{"num_hidden_layers": 26, "hidden_size": 384, "num_attention_heads": 6, "num_key_value_heads": 6, "head_dim": 64, "intermediate_size": 1920, "vocab_size": 30011, "hidden_act": "squared_relu", "norm": "rmsnorm", "norm_place": "pre", "norm_eps": 1e-05, "positions": "rope", "rope_theta": 1020.0, "rope_fraction": 0.25, "qk_norm": false, "attn_scale": 0.125, "bias": "none", "tie_word_embeddings": "early", "parallel_block": false, "extras": ["some layers without positions", "some layers without attention", "local attention windows", "shifted keys", "gated attention", "exclusive self-attention", "value embeddings", "hashed n-gram embeddings", "a smear gate", "capped logits"], "init": "uniform", "init_std_qkv": 0.0235, "init_std_o": 0.0, "init_std_up": 0.0235, "init_std_down": 0.0, "optimizer": "adamw", "learning_rate": 0.000837, "beta1": 0.95, "beta2": 0.99, "weight_decay": 0.13, "lr_head": 0.0144, "max_grad_norm": 2.0, "warmup_steps": 448, "schedule": "wsd", "decay_fraction": 0.706, "decay_shape": "linear", "final_lr_fraction": 0.1, "batch_tokens": [32768, 65536, 98304], "max_seq_len": 512, "doc_mask": true, "train_tokens": 517300000, "max_steps": 8602, "dataset": "wikipedia_en"}
Each number is 200 + 30 x the weight over its row's rms, rounded and kept within 0 to 999. Layers, rows and columns count from 0. The size before them is the row's rms in percent of the matrix's.

# layer 8 MLP down (transposed), 1920x384, rms 0.0479, rows 866-873, columns 288-383
100,193,156,237,225,232,201,167,188,209,194,232,224,176,236,195,224,191,197,199,194,220,201,224,171,151,205,205,203,172,147,208,252,166,245,179,243,178,166,252,199,140,162,202,178,223,221,201,205,186,158,228,189,207,181,222,178,194,199,212,157,188,269,242,229,305,181,223,214,183,223,225,141,172,217,187,211,218,226,193,193,204,143,189,178,228,205,230,126,186,172,179,180,222,250,203,257
096,207,185,198,183,183,158,182,201,205,233,206,199,180,218,177,236,166,215,206,187,212,205,248,195,232,176,213,250,181,174,167,214,187,152,215,178,193,195,202,215,214,195,202,211,174,230,179,186,199,151,241,165,248,278,196,186,194,163,177,161,254,160,236,197,189,210,182,225,179,248,216,173,208,228,239,197,205,226,152,181,241,205,275,158,176,238,184,170,242,189,216,230,190,211,251,169
098,206,175,231,209,225,242,165,235,247,280,224,232,152,207,246,261,197,192,238,244,180,195,198,219,158,195,202,197,181,155,213,254,221,164,186,253,210,165,222,164,233,178,194,231,187,215,229,176,221,178,241,246,200,249,216,183,208,197,174,179,128,231,247,184,199,191,251,224,179,204,199,204,208,178,213,173,178,171,207,240,168,174,188,237,196,209,227,222,197,238,190,259,187,220,189,219
101,267,177,187,162,190,157,236,210,197,183,186,214,169,258,175,176,182,209,161,224,254,206,215,205,181,229,256,174,194,142,210,231,166,210,139,168,200,277,211,181,195,202,174,195,205,199,200,173,206,195,181,236,200,222,217,180,143,166,217,221,159,171,216,202,221,226,228,169,188,194,250,192,221,135,178,160,175,221,212,248,214,213,168,199,248,183,204,227,215,163,178,150,209,194,184,195
091,194,203,204,206,174,214,187,225,174,152,221,116,186,192,150,229,200,160,219,188,228,238,199,183,222,225,171,215,192,256,221,220,145,241,233,243,194,240,140,175,162,250,248,185,218,215,154,176,205,187,173,156,222,186,192,224,205,175,154,176,182,220,221,172,214,203,214,210,217,212,174,155,158,157,218,243,272,183,188,163,246,189,257,237,185,206,233,251,193,173,200,212,213,186,213,260
100,184,202,181,203,233,184,206,198,159,198,137,167,189,144,199,231,246,192,203,194,211,233,200,189,158,225,221,215,249,219,216,217,177,212,169,203,187,182,234,125,176,230,168,165,195,225,204,189,189,216,179,177,197,210,197,192,188,113,188,166,194,186,163,208,214,192,174,151,262,221,170,217,251,218,150,211,190,204,161,229,184,183,197,213,223,223,234,201,229,225,199,184,265,173,170,182
091,225,192,194,215,172,234,214,196,223,227,195,184,216,162,156,217,163,201,202,181,211,283,196,180,236,219,138,206,208,247,201,194,175,257,204,143,180,192,203,240,248,172,172,178,159,227,215,237,180,256,192,173,188,167,224,231,179,180,148,183,217,267,245,169,174,161,246,177,224,201,162,173,211,200,214,122,225,159,200,204,238,229,193,160,193,159,151,218,235,215,207,139,163,236,249,198
098,240,191,175,185,169,188,246,188,195,204,198,224,203,204,198,185,173,219,152,245,196,211,204,235,197,205,229,152,168,177,194,183,199,152,208,241,213,191,195,172,198,204,222,227,181,190,190,202,197,217,166,200,213,210,181,166,206,166,168,233,188,163,245,189,170,284,159,183,199,231,220,245,157,230,245,160,143,196,255,199,232,247,202,210,233,190,192,223,240,225,171,208,147,221,206,223
# layer 8 MLP up, 1920x384, rms 0.0517, rows 867-873, columns 288-383
096,211,199,186,160,155,175,199,219,237,198,210,194,254,174,157,187,245,255,246,180,172,224,188,194,209,232,176,192,217,201,176,182,194,210,133,188,162,194,228,215,167,214,225,210,172,254,141,210,165,212,192,214,177,190,149,223,193,216,201,202,215,217,198,180,211,219,207,225,170,188,213,190,213,185,216,189,179,158,220,150,165,221,183,190,158,226,215,206,223,182,165,180,184,215,296,188
098,178,187,182,238,210,230,220,235,215,224,202,204,190,186,228,209,243,247,243,175,204,161,248,237,179,153,192,195,213,211,198,205,203,175,165,197,230,220,209,213,234,219,164,204,193,194,229,220,227,227,235,153,197,198,180,197,263,219,184,240,204,218,218,218,155,188,188,146,191,222,192,209,208,218,187,193,213,183,195,200,191,196,252,227,221,180,121,205,180,204,215,249,163,230,212,259
102,208,175,266,147,189,186,196,167,176,183,201,250,192,207,199,213,262,256,245,150,190,201,174,247,220,266,161,190,201,201,237,217,189,217,133,204,164,182,215,160,213,221,232,202,225,205,244,233,218,197,175,196,189,215,200,194,191,246,229,249,245,206,202,210,171,186,195,141,218,178,202,288,233,244,251,144,188,229,197,220,208,183,198,267,230,207,149,174,187,233,163,220,185,177,182,238
095,214,214,193,158,226,173,214,175,228,195,198,248,181,222,247,196,198,146,252,276,177,226,206,245,190,255,187,198,225,161,211,205,188,158,200,164,141,198,220,252,206,194,189,216,242,193,194,194,193,201,185,171,165,130,163,202,220,185,235,235,243,181,191,185,213,184,194,178,215,182,209,173,237,190,217,213,182,215,210,238,162,226,236,181,239,208,188,221,182,235,216,236,226,166,204,143
101,196,192,158,195,191,204,228,201,302,208,175,220,199,247,201,187,261,223,194,151,235,223,156,186,216,182,188,228,179,150,201,159,220,249,160,193,179,176,222,182,200,230,205,227,200,167,183,233,170,267,205,149,263,186,155,168,195,185,264,167,196,190,223,179,222,234,179,189,222,191,204,207,210,219,217,189,149,216,203,156,179,194,209,234,233,223,241,224,212,238,232,242,228,173,187,148
091,199,182,244,194,294,219,212,183,244,231,161,220,191,152,199,243,253,192,214,230,255,207,169,195,144,203,204,160,183,176,156,182,216,187,166,220,224,202,211,190,217,257,229,197,239,249,182,224,151,232,155,172,212,195,214,203,199,178,199,230,180,218,200,192,185,150,190,167,126,237,197,230,159,171,186,134,226,239,244,176,181,211,219,179,224,223,220,186,214,214,177,239,179,169,178,216
097,212,192,216,181,164,197,234,243,255,170,161,208,141,201,202,173,266,196,199,171,197,172,161,251,195,209,174,195,207,206,155,183,206,184,230,154,196,207,137,250,223,159,236,154,223,224,228,220,220,250,198,220,197,149,165,251,233,237,206,202,199,139,198,229,193,213,204,152,182,199,210,199,184,212,217,200,196,251,248,167,202,231,166,228,295,188,167,183,191,243,243,219,159,230,223,268